python train.py --hidden_size=256 --head_dim=64 --norm="layernorm" --bias="all" --parallel_block=false --lr_mult_qkv=0.4 --warmup_steps=587 --decay_shape="sqrt" --train_tokens=808700000 --max_steps=6512
Each number is 128 + 32 x the weight over the matrix's rms, rounded and kept within 0 to 255. Layers, rows and columns count from 0. Numbers have three digits each.

# layer 19 MLP up, 1280x256, rms 0.11, rows 658-712, columns 0-255
156115113154123167168142170103083167107128171132123152109129131099043103156186097149119121130117178146161120123184113182145180111141153146164132091061081123134140091150086072162133164136146130112137161108165125078117096100056098088104108100094098157103184169106160087118068135163155098136178177071129121080114134122093145128130141157106189113136090078119146128156110163118173118097069129146131093108146122130088188138115118064169141133144134140136144076181137113143107171156119131150096136170159150130071169082116130112146119153144147094162127139124169159105149125115116138146154142019147101136139118148185120089162120125117163103150122162106202113107162157131154148126128037159083140171118173152130142145086106124120143158093178154124134159109176110149109179100071074
097133154103098145121152125139075140178105152103182140134083121146177165114101174166083118180106133137042108147185134183095103126162137109145046141154147168069110164086166144103151149109135123065140140151113098171115086158169111124099122065134159144168102150160145121122128098131202150098092187134161202124172113108110073133135173222108075120145105104113143165173136173125131119064071119136101131127080124163102116121095125109158078139126114184098114116131152173074092151162158109168177109203133140106081074150084080051156146117090109181149118144194081089145149122144094161066120158111186129139065138130187075126130118093172120124108108125102131097053162164168082089149081116144128146120140120111115155135125142112124088175128185128135156115108185195126133119112130139
122108133085139170156115122156104144097175145153124134141150198144114112197149133087115147108191142103102122130167152152130137067196104125089169151089131081138132153121063095114179141141101172107145120108111152134066153144107151131127180081086148107149121133135126158113119105129095099156150105162128109092134093126121116143080143104125118144128091126163083106160162153142166112151112177060122145095131135110095193135065087158099118081113120155129164133094124127139152164101141139090171140132141144094129123097193158115133140161123187111111129115181105117145160116121106146099154157185186092123135148179096083060131080133124119057212132193139150111094117147106078120073167105125093086128131122143144138112117115142119079101162210103124154105142099163137089147163156122
140084161190150145103146181129155140191115116093081087153145165121105120123142129095074126128176091105111160140140132063192117155150110141176108130128136118061178152115181142128133114102183132105125112092116165156097109129111187146109145146056131108108122113102178148144168137074141119163130112130198114086133109149130158056104156111086114158154167122104170105121084103088151168109117152089096107149120137105151076168135094165096149157112153162039156116109124114134131168188136071154160116086023181158100117126104161123151111104126102077149161154191099119079138127131107141185138161100112130126185153200162138105140091151199074076141148084195163101129134075079144058142112157173091133196158148081179059124131140164116110130097134104219116086148149124166133141104146136
119130170161119171134118116055131148119141114104111122119138187114155135129169109073095124103162154122090171086058080181155149083150135116111113092138086104154136099077209130163157133109152108119131141081177149182117143114150116112117115109152130142125131157133110168126129105154126167103137064133176158067189071126107097144094233178206235145111129120131101136136184152139181113167048130101106133133109113120148096131164110139123106109091137139111100159105195102127121143174123094154101128118127081159163098151118075106122147079116086084121158162141137155083139108137184198144049107086168161112192202151126108126122227111206161125123169085092165116084127156149109112135109151163119100115104168113060096132135089099099113157151130148153135131088147097108057117085131092
139145076135164109067140127053136131106171112117193165108117152167167140141126128094091154117141097106164105124094160138124105129142110076109074116113100133050113109144133133135162130174144120158122183103146087127111123142156125141140137107086117159119205195111123155180097064067120082104161083140144107151137141105100138107132179152074118064184166087119183144114156100146134127139174147145132169108083136144151137158104085126183186121072128182121086121142102136138127164168088115155159127145071139159107120135097082079128116104127133137105078107155176113163138133170069100178112115127097091129151140138190118076073179147222169165144162113111139104042121133170140115135088083082134139142111139063139178122136141198179077212127136125112136148112196139094134140070121117
076151114145175145157135109114172171106119106101121193130160166137086167149097136129079130143126175152147120092133162099163111125106120120151160088122118103147105076094130084182165149122103176122177121170102165171093119150186196118102121146123054100136066107129147162114128119147101111146084140146094101091153173143079107071101098171174130120127163095095130130104070195114178184088064126119179198125119106095047126182098085151102173176148182120074135130075184165168127136130101075096137125134143070097131149158115104087166040101151083135149220160158127083095107147099055212136137173166168170129088129115148171114175108078166074177137128123131146107076117089103159081123126155128120134050111141146118142118100105153089137091156149195204186138171126117093189147117133150
126147164122145116126096102144114144076136109125055158109162194109145155135149118155132133078148168104105172084108148084144162115143132112119123126065094113120085161090126118118204111163141152123145124169182149139076145166141111170108158121123092190098101132154100121080125111075147118147131056143158126098123099163124158126153163150152175117103048152117084122084114151061176119106117218137120131200141100134154147158053100193135120123073099122099107146108228138121132187138165129127130098214097135139147115094158103132138098097063088154086148136127112080116174111114134145127095094155147122174158099109163136129074143131154198146158134146135085120161168106068153142149147208100098086129147114134096114108092077097107133220114138160120121142132154126113104171108094160
145120040104186147134133133114138126146102108084154109071146117142083131087086158096062168176141170133089120133113143113149147121142204151110093099193146143136168127105111078185121119057174111125154155177143130171141113127180101126087139095130153123114101201174106116091096138179175151107112155119170124162156124136129079129135126167121145176113062130110126139081138139159108119159118144101123118072114120085177105106122155102110165112105114122165198060108094138127110145097098081101154115136078119157127115170119143132134092121157170077102111176115143155128116110109153089124101118089138157110190156165206158117105108165127132162167136120145123124093134121081138116108105129107092117179146155070169164133080141108118101151108186125132177115139114142104162133071064167
096110092173143131157168131120150141102165194125167079103149119109099062186110141181119064155066124152055134135069095114140104090195130160108132114094134054168151124064187125129131134127132138123156109158138140096148138119069181059118059128042135166177129097167153177090117162098117103170072171132135145145114110082123151073084125097174116138148118130145102128183117107107148133098121143115127113112070169108088123111075096096117105131161155131145145153087143192178154187085092183095165165107135048048156147107078096117149140084157146109123140166124128127087192164157063114133085210148150128171144107144134118100160191178137084190132104119127155088085124181115150129095069137160112107117126139141158122138059195119101091101153149162154131135159197147140154138207150143
117171120073148105112170198130096122134147198106109108108037163155079124109143133163093166175083145123144087159103171114141157156133151095124098114184180109095144163116123119158071103130125106193152180103166108052102098130140150132060133101107146146102143131128108192107179162126131084169193154125145135073128081116148115095072155144176168083092180081079125156090115147141097182141151083120087135122069160139160174137081146090136129124129091142110130121137115112152132092134116133137119165177131081156086109107131106094149027105122150135110148109108095154147127133132157170129117138119077122142167110171190177109152114095112158135098106150160138123147136088183172049121097101171164117114145182090125118147119144133151154055175133115131093120122136129144083152118114114
127090145137109148106151110147119084151101127115146120140116127147136115110172115116090099109144136120118160139198190123190134082178146145182166117100103049121131105158137150147122170134122089099149158171133037126154109100101106180028154093098145171071090169130093127171107064122093112032140114151117087098134125196142136105089154138153196165135147132166120127167086167099179129155106158101140099130171169152126123105104130171120116131138188134096143147159147130134055183141168066101163151177071078106102157143132117184125108144107139143127102105115126063064094164175128110080090153110106114126131143103161120110144120114176181079114189199164156107139155101125146049127151053165116134128172131137120168096148096198097139143124168132165102164113140121128090137157095130
221123104109089112200144156076167161157098157089135149148115127096097080171130093091099119147118133174126150134094108059154226073201162098069125129094109066087125084144121162102123192111118105128151130144138129146108127148189124100102160083157128120116159144232142155056145147085112136138083107086113152140100094089090120116124110083163129132118108112081100119120127122104121102128075131115086140130092076098146226095091097163148072133109125130037111110130145191100150166130126101197111142105109109165128163125173094178114138072084108210134147122154097148130134139140118205109166161124137154148171147072173141150069139096197121119156102144115170129159134127130096103133177106140108123160144172092138141158086069108113105112161118101163151224132146136160138146055094185
121061131154117171128121132193139153112131134167151136135120090142145117052117113172116148122161156117194083143112125117144094132140167175133087105104086098132161146041132138129132090225141136107137175131102129129103119144137122127104090122125181164148133202119190123144143117147123028085097122100153131134126133148109128059150153143102177066119111136073100141122138181097145095153091134164104134141121123136158068133122154098071085159111100095094168085159142133139081177157115103130160156068110140194114154096145183139155122086147055147060158115144108139107147136109091111076160157142130140123137138137115087070092157108119164058199091161135088086144158142158139163135137148155101126129163181081169096119152120125208108142105195108129163159128090138133119186097127151
156077115184150124138165132129118147107163157138121128138158109123142131151130165165120110118126108136114130131088094112102141138163132136163149156161103109106106138080162094093161140098122106123101125128125030167160141144130117101184173148146091196109137116127109102150108139121097168113100071084178103116182137087073068107108148099106154106067088074079179099125104089133169122128126130151124131132161179123044164142098116069148103122139122108083092124112131132121149114104118155156135144208140199109128126080082139100102144106096132153113131145115100115148131133138061097176137165121159150194158142112190175122100134137132181130158070189125153114139179091154129148057087156180133113122108144079121148087123054151199105164108150139159135163223185148151094132105108138
134138184130116137097139101144182078142085178121111154123165169150168121115076110140179134131136116115111071117107134148188161153096195171052195107109121125147143136113117153127154132163109159071078136101095132148200072129106119112062171049103132143154118108163080151063141101063150083158087121130131102159128118096186158152065159142116077103081126107112115133147128099122153151095163103134154188141141177117155172124071071184144138165102147129111139129102093148098132175175143083132147056167115115161103157125177127157166118079119156120110099140131150086177178120167091188128106129157157159175158139150130159118141113123122157116131133174150129106135145155163117135145145114114055128174168171061099152077107134106124107164114113099080159097123107164123122127160185148
161163096145170166094072149121114095139140125041113077171094146126179129135132168121188151120102111197102171120153101149126126123094131089209191138157137139102092138160099106106111103100141123108193157134123156160136094123130132116120149121098077132089128149116173112127083169105131115147142103058184115121161135081113126132122125104177092168146183125070147112126113198124176183150117157138143138129087150119163157113158132106139155176109097186103134117120161096125125161114116135163136070135121131163111142147114128119143117108149076127084100123127103121171153129164142161195106126161135128106152124110122111132116168110110153153154181150168130106134171111108107104156094034166104139104102091111107084108122121174159120084113147145124136108097122114129205084087128133
112093122158173120131113154139075121130148188169094160112111145150110102160133144095127144102093130159138102188124121192109119149135106104103172138154119116138107142111107103104127185104178121117116130145132085124136104153140115116132076095085192124141102186146139136057143188118148159064109128112161137074111161090151107118153142143149111098061062116163141183055163144149120134132102136164131152124078158098110140149117145137124114126067161112185158144146109181102074130106117158143117124123112166171128093042090084132103124062130144114124181153128147133152103171201117125103160131127124144124105143104173149178109133117094091163135141127132172102130180146118115116095094085155126106103095110119117174101125151100171157123146075107190065131175171161130095159187139078
200074122125166163117144163120115160175125175133209145087067121156098117204199143198123182123077142139116127146132132189161109088158160097116162143104144146112104119140162184139091085112077144100097142104098177187107071156088139125092140133126112151059110114106150187166145097154141160144140176167158031131148126136102125097115189092098119093117134124098105097109135137167143134129081134095170110105131109132110122160157106101099078123143158113132128121168100094093082161148099073131147136112153098121151103176113098118135064123136164148140120145117127104195109129089146125176127155115145204123117083071139178124159161147086126164105151116138153103106226168179157109131138102106134156081138132153123126081098046149141087170194123122114121126052156092170169136069079070
163127123184122129045156148136070151218079110165123097156092118152113115135127089084118184115060127124184146169136121133148166118183123107117076123142109123100162161092157147110114185151143144087166135116075152109126118122200092096082125123157161156114167199133148135113171142171098107136165078100097089134072115093108134108169097177102115122082104079117117054124121138132120122129144157105138205067072114097079149090129136108165120142137167149134131113037176144148159172148148148123137127093086068122066080174146102121127118143126135122105150164147173152187160147148120113175086166134154129139151121151162089145092144107105083095146100149108125117055127152127215076155119141163120141116132192076150133108125107167100162144190092087133106135146197088201118095139144092
166096151119174162108135190118108169157107143125098123140107076122119107090119141070069169087119063146187187153151145146133168107161141149040200109176103160091143118089152156140144177097115133097133148117135109145138154137157168160130076069127083178143175135111062097136101116091130148155130114184080117089130122109166094128135122118131121158105152076178123072100150130066130100126119141113144112086165116102146127107150076062180129079113089125119096089098139180170149128166163105147176112154182106207135113110117119108149157109118106109075190141112091104172128135147106163121129130135124128114131109129130117122155182158133168147162129162142164123135148096135139097093193062091073131152181154093160158061116151131081107178108142107138100118101175072115171152121159126
154139119126128169112201143158155132148159124144124128177162121116118157109153120151116184140162116081089176119148146124135095105124209166065189141103133158160084116085117095138177151156183146121125139171179098141125137117130138118149121065116142161141110111165156181086107065089158103110088109114128143130095097128071143113096134155157168090072087096120131144144108151109120141134170139114123135158120120101096167191089122160125128141103150119098221085138128123163099165107132090117142051116152149141133061166093123114212117072073056057128105146104163047086115117159114135068150170182095122113149199101150129158213128093147144135147140142121150114135094069129117098117128087084120077153163150132095148150131133129152145238166096086108118148108139083107159158119113113
104123155096109105084136160142153126130160116132175098010102067158143131178127103189108090088156185103122085131109122146096114113113111134122132165173160168160101153120148112126134135132190121105161138108133138172082128171131151129141116105051159148147094153133177135065112139117112113139090122116120089028185094077162101109145147144126160114121140144159118129037099153148177162140138081110122153142120092095110177182137105124111134168188102116143123114182139195096084135153119136142096118077085139129112083127129099064133124128078092144162141126144133120213133120171132117150150126085129125153142112165164087176147105104113181109169130229175136112125154096135142107124111103162139160131180173156120115140064121131184088129149110055188081146118147162147129116097170077
111147159124145150132116165097154090190145155140145168084105134181107097172129158082093121127103150131120109124163177142127146102141146165068137059119187165158091104088093149176115169134101084144127162147125149141181189120114081134000112116114120126134148150140150121047112109147099177109101061146134149116102143142097135095126134177113109107107097132111093111115172146104107174163066108126159171080139074091147113113132128198123153127146112141129131104076092126151114191128107105103120143089115170124161150117109158122123141094120119177110113149131151076135134133129178140119147137138128138160131088184137133149224133143100120084113132207110111121141169155161112154147101119114086138118169200144120120110110128100099063182114210124134159106126183145151151137106117101
133172146123120180102148102116162115127140168154083156147162180110128109160159121139117126118113101133156098059105188108149141091148203106170112110136122129161156113154150102154154154163124154124179103134187129080100147166106111126172128155151126139060145118146094080143173139142104145104112067108172113095131107167123103161118081119139134109155156113158165132126158124110179140097100136125134134121137092107104101116116078122141163148079153160114123108098150087172107165161140148136102176181115101072079164155138109050123112180112100084170162167130113108099134151129173103161090162094119141137181101072125107084136107174100101177109191143143178094056153076065124114176103151181123084150157138137109092101101110083077124158101107103158117076174086125174177085114124133
151068124176156090109149156113140127123139159073143130112146133116112135094094125136148089133106161101139108115170109091150139087107115123166148115112044098124126138146105114131127156147113146108120118107124112104132113127095091088119101110101131057203108168104113145129141146113195130178127156146124136124223165146141118146114150089142106139113148156118153130127129094139092118132124128125132139122110130162171141103107101090179126151106133131130135142143122154148126121128131086161141155130074079189130080090127112064134108094107152187100092105144149135153129142156162136144133164162134079155104121124189172136142176171051134162099130105137128108114158125104175143108136161136102128132160073085142134124109177117150105175121155135173084153184179082132120156099101145
187142135145090161104156153167198130147137136162188140107118121120221173143113126127089151150159167183173143136156150197075125129143124098142161027092078069126184147139116126164126123103136160093172134152133120109148149148138148166135122158133100136126101163094146092109151140091143133118158109131088148119149098192093167145121111116135108120145146091122114066059191130124155213027048110123143182132133101131101193154135099102144125177131138120131153090176106120098100101195088135103138072123145123092060077155066148121122098126161101145131122153106112119100147128144119145115141126152136120119121152040136110120178181149126096117124120079129176105179142137099149087093127122102102130119142133106108148172120078163080135152122121107089064199138158138147148117107137107
154131117171085120177202117123126186211121156088126111099148104129145111073147121147130122102155148134098085145095169157158137167138094102118104086117088125112146157105216140164183160121160124112126160089137145087126152157100144193032103090094175200127110126095090163138150104111212120117163094117164181083133154129128041111087162061151132112106140172090129091157123170099147080139126144098073142095122141164146086148078164172138137152114177107104100061069160101144140164118141117171082170192155124093134111071125118050129164145096097098153146120117076126120136120165098111171129146140129160159163123151148139140095155130138134106148132115128137110136157123083194132086159109164149124112103139120128137102122118132134097171125134143136142083110160092142115174056157055
159136162155154183122118118145132139177078136151104123082113184114065068129098152141162099147121094122094132130136102166100175093152138099157121087153138126077078138096134161110157189130139119082090151160174071139162167130095115128140121109137127130072182129137121177136043055097135156130112134136123155087156121138100114123082146073132167109096156067109099168176118154113134109174104107123111188136184112132094111091143118126121160154147121114084137135154113094107143177126050095206171096135175123112158109166128136104206143158123083087064118138096104179110140098174171162086097149066132125175155118151131149077178166112120113147165118201118151123156118122108157143052139086150114149141182095112128093097082103169113135166163146094148097089123120133192159101091136155
124138113166106150111137086165100101118159158167103129089141119194139069135082112073103164089143165114101129130192130155112124183166125121201131128088076143124113168085121126129135101163145117141151167116109086089139057235087092119081113107110135150154108173158137160160119095094130116060146144118104102145151195131126095116146162100195109131097195236127113167146105118149133179133101158141137171101111161113152131151142145156127091111129129114078114088144140108154117125187116114128135085137119152157122147135144074113130149121131163114145181148088074061133138132127073141163070087159133152147151114178091106135149111088175195055147141158174103105055154146118176131117095100125125105131142106092116112085125125089107053203096099063157096157087142172085161108096083142
159154069114122154125131125097077060113129116091147130085105161178136176173184144167109085128049128172120134157142112088097130133128150137132090078113133091136138112089122128196112084095091115135121123152156107097098118121184109133129117148119167154106137132143173150165143083158098126110150113121153116166093120101106069105125151115130136136154152113196137092134156115118156141070154150149092158166111138085148118094091103159135076162090081115123103056125126081161170180099148105142160122114159115129160130163122154094132065118102135153095164137124108146133142113122097118116135102141153132184136137125105082108161173138115136148120119165172202111129154139155198102152167155138130146088127151123204071185106080089158102126186099084143157104191095151108097112102099153
157129131126112157066138130117096046131112138103149114065132162148094149132167152108125113102129202119144100130124164130101146081152121124134087120125104102158083153122188133050123139164144135131167164121174128120051149120138146124106159178116111112117126141138138190098049141131174133172132122109167129138091146065134149121124143180104104106172139171116127134153117098155166137121055183100124131130113109121129110124077079189175167109085139132098174141114157091140090192100132161094111142093137174149143063109175092059121075151143172146121178094193191101130117183121119125118218129136085152180119152161142058079123135106134076154133087164115170103079114160117100138118158161196135127100128096142130101051100135104045150115119136094160057130130157164156100164148123103
174121182124151154101140082119143135163148101099134141130144108126081156143127097122098189134149161174138097154086117083171104127106112124078082066097147099095105127069185094110163099153128202069224128127172081102138156163136117135102157114090153152098153123113159169087127177099122102100143121163153138114078115095072125121104142139145158180161181102202089145170136152137158107154130135167151166117130158132109168094150175124133154170080142100117132130106159093171132189147092092152162130112143132045098137139143056144150103109116138150134111129150114118115098135127125142147118109170149105162167135129104146073168160149205174046129107106129162102058110122109122162162116168126141074053126170104139159141062101147162159154143162091115150110126101111169179029125102091
156140086117150128165190173115101109115112095070095094170108141152075112114146176093124185115151118134089140141101148138199202091140158150122140127149067123153136091136113152111136105136102166118164097160136085116113078102112130089171111106080104145157181179144134100087117180118128113155141119133115116111141083071106107050116176159142173174145081145113092084110099180123171138123112198107180177131112124176088126127139149110159136134054127124110141155158142136188124156076082148161174170149121081187132154124152130131139073135115076112141136133114093129093116125086128128111126088143146118229137127129199164127170155141100126103128072096145117127105137100119189146084147086101077121136105107145168074102072122176152163105150154177161133149118166158130062143140112135
136128044155167179167094131127132145131141149089118088145127202075123126212178155145096161115148110125135142102169121156127130036180141143084115105059095085137096139109128100128150194092152147100147163084108121138139142112142105078137116134064122070139107136191108064049122119136121104104108133117195100090152106183186060149116187130118175091138128124083153106139177162094170166120132110162139122132109160103072128154140138124157132097119093155143120125138116094086106150126155100116125152101136149109117107126111123111151117090154105152101099133149107160171142123091128180131167131100153107216174135111144160091125180151140133197105139125091128079114158125088157104086111176166150185144142136138129088080080132097084154156181174147184081146111152190119237133165152115
102144097103186146107133119143061247183109090185169102145132116112111122182112156140163144138111149152092148116132131127087148100200141142153158056116095135158148154132134149118139134167110122121101085114111124121111145168108123147144140125125105209091113146094150062085138156118171119211127100132101159102142099102150122117114124100112178079103157095091035123143177127095134096085145095103122156115126109118179159189096101136155082102122160166130154143107140134078122124123122158137142144103141100133155149150125144075144125169167077148120129135120132119097201224121099173125140136122206152127151145055125135147102152127086132105106141114130181109083101110136157164124138117109141119119121145086100174125113146149107104134153150156068111095157102110114114111154133126
139160167074100117139089141118147142145108182146143104131092169093083061147108102145072175155154126146127181146126140119124175106156123141100174069141112098130061142083160087161144156055136136153182145135177078114106092100096134086078106129103130144102107127144140167111114052117160089085120097142097153149115105155164108129141149139103149113138138121112114088100136154140139088132125091119105088096124159128134129183145143171130107115140127130116108141162133131087120093078141146096157095130071133111134127134150131123080091102154099090172175163093104118174166159198125210125164154152185158117156166163109152147132177143114116146153147148112140122175124118178125116127109134148148128143109160085155103068140061087115128093114149157205129141115125145165151164179171134
134157118155122138096118199141090121180098161098069126130193134129093140170152139149121130149141170131111105175110126116132183132151172147138118077162129145104138092106115047179161183105164139097147130145136128103161079128132118079133117206130130164124165120121144115012082151166120133166070100067096146124172096137141122120108148128103145102161149111130148115101173166181110124145113135080137168090090188107107160172134145129189095137150168098094140159084136081095138125167095051092170134154114103119106137140087139151082109143133133195104079139222126071208133124122109142106155144142121113106126144037146138078147165143087124040138069143142202115099124133145161075161195071147154138170138200144176113106102055077182153129096142116145101190128120109102103115132180113
142169097111127164076087083106094132173118102182067116120105120167159082119122169112073127127157152145164103148112134125196184110150128058145100084086114119134084126148146092136140115147083166165150092121137110124109120197154114084122153074101113178131168139163162122084133123083160098206100205125083098114141143094117085140171129116156091104146093077135150129100153183045160152099122176092123140147154078100176201160126135152136136095160136145141182133083123190140117147109108110095121122185068149154078073042169139128118155137110102143118167148114107152120148185118184168111119132107148161125130115159172108075146118107145153098183130085129115118122166148122203115166108101161118152107132096104167110096150030144146147079159114139108101110122132063149131145133151101
159145112150163118088150124146154114162116143113123092102076147156140092172107144111099112116120142166068125134095237167122100136063108131169120125187152083103115124102182175162117148133161114079128172069167149174139148155063143143150125095073119162095093193086177159130113082137075158115127089154130116117144141127157125136138129127130120105066175106157124136062117154059141186117157146088168194121076153124104092123116055146159133090104147143067112127128096097146141183080135158133169137189109136088106077152163148126131105107117108093085163109155191156176108120163100063159155138104173125176141076107081147129157160122094089157144153141113144127111163143157075158128063059235113128134117208100115153103109160119177078151112117071107120118131120115144149127133100149
071143097173197132128127109098093171129135130129103174095106132128103134135153118084108068101188172094195180139134135124158172115092150135158142145067137108124117163137155093168212104084129115086143185142120122186129155191113185166178178133117159151110169138098173121093071135098108156160084149197125142099148125089139091143155164125111128061128149096149131141102132114166143137111076117137171118082155135094113160145126096125137080167123128161115145137132117183103095148137036155137164178074138083096113081060116109143128092146133112133174090088150102133158163155066180137143135117134125106174144102126113140079099165086164146167136158147181145111086217097138145106130094123086157094166194141105143169128109051166063127092137093150156118141131143107120152168158152110
117134118118119134194198123151131076120124143157078156196154188222133139181076164156108103132117122208083092130136117099197120134122122081093102114113167124136183191118176158098173141105089115095133099116237106098186133199179095165068081137141076140136096162150166179113145095131106098162114164146141085056177096074125100121056151106163164112115141144079119145061159158149105123146117125132119100120177118131091125093084137135094173145115145117135135124139098126188090164181155112049152118165124134117071089170128156121149147162130133115080126145189153106096184131131125148104157145099144099106141164139186112154147167083128120114166113152180141094081079157086147089108141172121072136166149189130103119133067111118112000145158186111135142117113126147122102148138083173
117118144123144149161103182123123120149135130130176083072109131184152107138129094114113126147087112125143115093182127147085072153138144108136073131132147133117108117127169104175126133113157137103126160116103155118113164157106104164111145150099120158119133146148073136132120044137135047099109121117118094150154122150137045171130130125130132132116140104132117146122128196145113136095113123078120085123142126081133160160121152051150132103168165141142133064165170143188102113120145091132144106174107178130112163129153165115149105161101138126144174198200095116174087129134141105145126158152110126142143126138118082121067096097100108143160125214135158092081135173133121118068150146140139078170153160137137124154125154103183155081114170154109113104098148125110102134082128093
121109099085119131055188161091143143141133161111181121183110132124099133146161117168078181154140097088137181167129157126106120129168121095175055099163122140112144123107132118119140161104116180165108128238114150060080174176126101147160124137120156136114187126136144173110142084120145119147157134135101091092139056098198134118025171085176144123131161148111119139105165144065115083149079105102108142103159132139174140125131094144130124157124169115079205106085138152140097129084117115155151114101102116091210103132099125069095156152114133086123113128109070123117159180102135158095103143112117121135129152056169186106159174191125133113121114124180167101138147085120178111163095133124141134131098158122133110146088137170089133140117150122128098157103134105123106157102135127
145163160176116120124174136095051069121139099053100120169069140147139129169128135172110189082083103115131133137144078127104112071162130150088099129166097116146106124123154149126125196151062119089099120152153128082148106142138104135132137045134119129190108126130168056078101164110087080110146106036141163139114061113148094107116143152091137176140093053081134040167154137135083202117169160061116194149136130188100131120108087097139146181111117103094156118139126115131159154139071113118123139119118114165129161145138155168139118078128092176115143131180139102123151130126123175158210149164149173133159160150177122120115116144115184137144054211158134085124103107129160110124194085159151105133194135159122154148132133128116093135139127128099134190212103123097091095109100097
139127165127081161172129107133126091149121180140067139088127139154155108112143150126116098185123103133117167180130122140125134103155141116141079135178099098098078154128115106122117175140162147131119138138095120130133179161086126137142091165157084167166129173108075116126134098167109111098112075057149093085119022104056070134126141117120188115151112160157128142164088161131131144108177126090114095101141121129150146113177142128184175132135136143134102110151139130235118152137138159097120084149144106150124119089114086135156120090153130127145092162118153083123120126141136122115110154162118164127115167126150165140116172084164114111164132135190150110138164119148089150120109119118158081102156136123172123156133075082162125106136150122127162099220131097164098163115110125
135121110126119108096118153120148122130109133135181096090126121145154070102129157119099108205088143169142077133079116086111100105195138114055105099152076071130096122113131138114110181146127133111159195105174070105176127144110116131075128129088130094079144177182119132153117111105154108117117109108166160161126100148130127136119150132160116125100157121117060126142145171058101124133103107104109106123114096137132115090090116140107119095145164145114120143150142184177142107168146134043166110138173158148133099197048144132149177107115169148094181133138169157101149122102114120162079173102081178192146203091139135123155108111158134153133106161154093118079119108151174128125112108138141090152172148097166165114109115157107100165219120128184086114153142096180111139153116105
178109119139159111080147131054121117198091148121159133091116209185122174134096201100069183200114155137116098127090133129156080054112137126114143117109144084143097119121105147126119163135216148163103143150112160149131171101155130074115151121157105128119201141141109071114115165134119078171173075194206186126166092194074107088082157124075178121092119155103141080137127129133111122130141127125126129150076124079151171138137148110155139150151112097120125094135099152153111133136088087151096143174128100150153106067088109040131092119147120133089131169143146119165122171173157154217118142078131116092151109164120105110088145161123122137144119124108104120115104160097180097118063113180131127119119125152154103120097118177175100114092126106120122159191122068102131135107171142
156106090116187214097080233122147138124161090104113102144157172194182183115172112159144149116145147091142122086134102150144140125131119082142133057128129075093121185072128133113102151090167127119209200163108142113136107126068156123119166115104151149132127158123208188122104138067153126102190085160192142137125061107128099106152146156145183115097135099082134119070116144064137128060125102077160091101098167126140187100176108168043062098130189098097184103163094101170085119189149098165145066108120140169148160142126128136145098101171140132123131140095126126155152159157131147153114122083127097087134127078131115100179146150116155100195165132168109114122103107175125136080064140137092128129134170075140110083158102100119139149160141147160069147123128123162127119118133133
155092126137129118091108133094089142169066142158142134113102125101110124133124178150138180099091129172151114132135150135149148086153130080144094145106051104103148139157098182188138147091118131131100138154153121132071149168100144071111093086092162111152132145149101130150066099111163076110121134077157071124169119135079129123129132180076100086157099118097130118152167120087119127042096124163143174166110125161121166149148176095190103117112142148097186097151128104120083157229122103079174096087130116164125132177117122042196112045143116195145127193125112126114092128174095135088159108141126129133146201155127141126140209121157161143142060167149115109099132126098160088128112122111132096180142175121101144055065104180127149090145168169146118179120179146122161150100144159
143116108133093134077133136130166142139170132119091160154084110184146067140140074125009094112152160141045125209119179156130118124148151097096147194089100163109119135136139139174163074155156140100163148120190114137148132085152113170034116144083151196077074122164162185125072133107052160083146166099172115152135133121123147128074169146092167138080137128091133073082105152094194103097104141153169139082154116084121099131134108143123137147107162113102181105145138123114125178184131107127135168153115146092062140096072058099138135114093183094061127175110111107195144107141142089146108083122180153086165108125117140142118154153157072125182175173133176113158213143136145147124122107160138114173152120110166118046078074145155106153159171109196086096096168040137101138079140135
137127146127094108147169135125095169153186132112154131128102139173133123165149161144169111193091166143144132122092180110112145121193162130143120110079128129104078134091087119145130180117102161128191182138160063172173146186118065115128103141137159161102131143118088115087124126109147214113162091147106162150157116119120151142131133140191103104130147151130074065120106120065127112109064172121204164134051117088134195140094084146115122159032091163101145108137117108134104170156105090110152081180136132078110193174139109118095130125051122125115141152101073091120098148119132121173113119121119126159208188085201102117167170120175153129178114107201176135075155074092089171122111140133166112076187133083090141153104069146117108158072139129148117189118153110101122087046100086
112110118140145123053161146113193094111199127149145164111146124143121111097112127141034109119118097177113128144144122081123145137120093111162200144122132150125073128056082115123208163127115103097187161107147093154126123174187081127105150115101153109123117126137133085128134083106200159111086164124174156127124114159143144104043176149106128156118140137178114124111116148114138144145195192164161156109136130058185117183108107118116140162157173106090180132145111152173142122106107123118168074163112137163105142095134165094081101140111091119135116181097173088140087130144115109131174122152125120175188151160145164122174135123119146102142091129122187113131188123106170105109061119160097070071146151120191177066079102085154119144153104060150147115153136094152147103087114126
134118177173107157111114158164156165180122184152151100142087101124115093130147090143094125111082149176096126122121124155191145148123150123138134079208115081116134122143148137052099120094152096133087101139130154170166139127108131172126102165100194111072112159132138123144146114117126128157074183066145098148155105155195142117081171171166071119174145117149133088159112102158159148116099130151108122158139102119130126158152139086176133178108150122123179123098098120132083102109141127202159088161119152153135150123040095144143079135131153123122164146184140114068117200107132127139136137071174158136118134134129147096131162102155098040082137134164147088133157133104114136112129126097129134128134130110115116104147104144117123159144103119132116106133148110142136154134102053
117065076140131129110163134161097125140119133164150135105171164180121167143113163162077107112078130126146113199110097119165187089157161140116108142116132149148139155137104137195135189175176108112125146195154093200135109155099128104037130109123140079128209129124166143068082110149150090106031124132127145103160131132110159180134147093072147078157083104123165171151138131125110151148103151145097163127145103118124090120140114113094167154123161110151132188115164085161171153150109131147143098139131117166109131176137099082166136093121142070067113128088094079160121129117081143138148181133097173143140133069154163129085113087149111070162088081128137104106139104098133129102139171139131108144189150087099144098085119126174118138107176059158102182119134163094176086085124079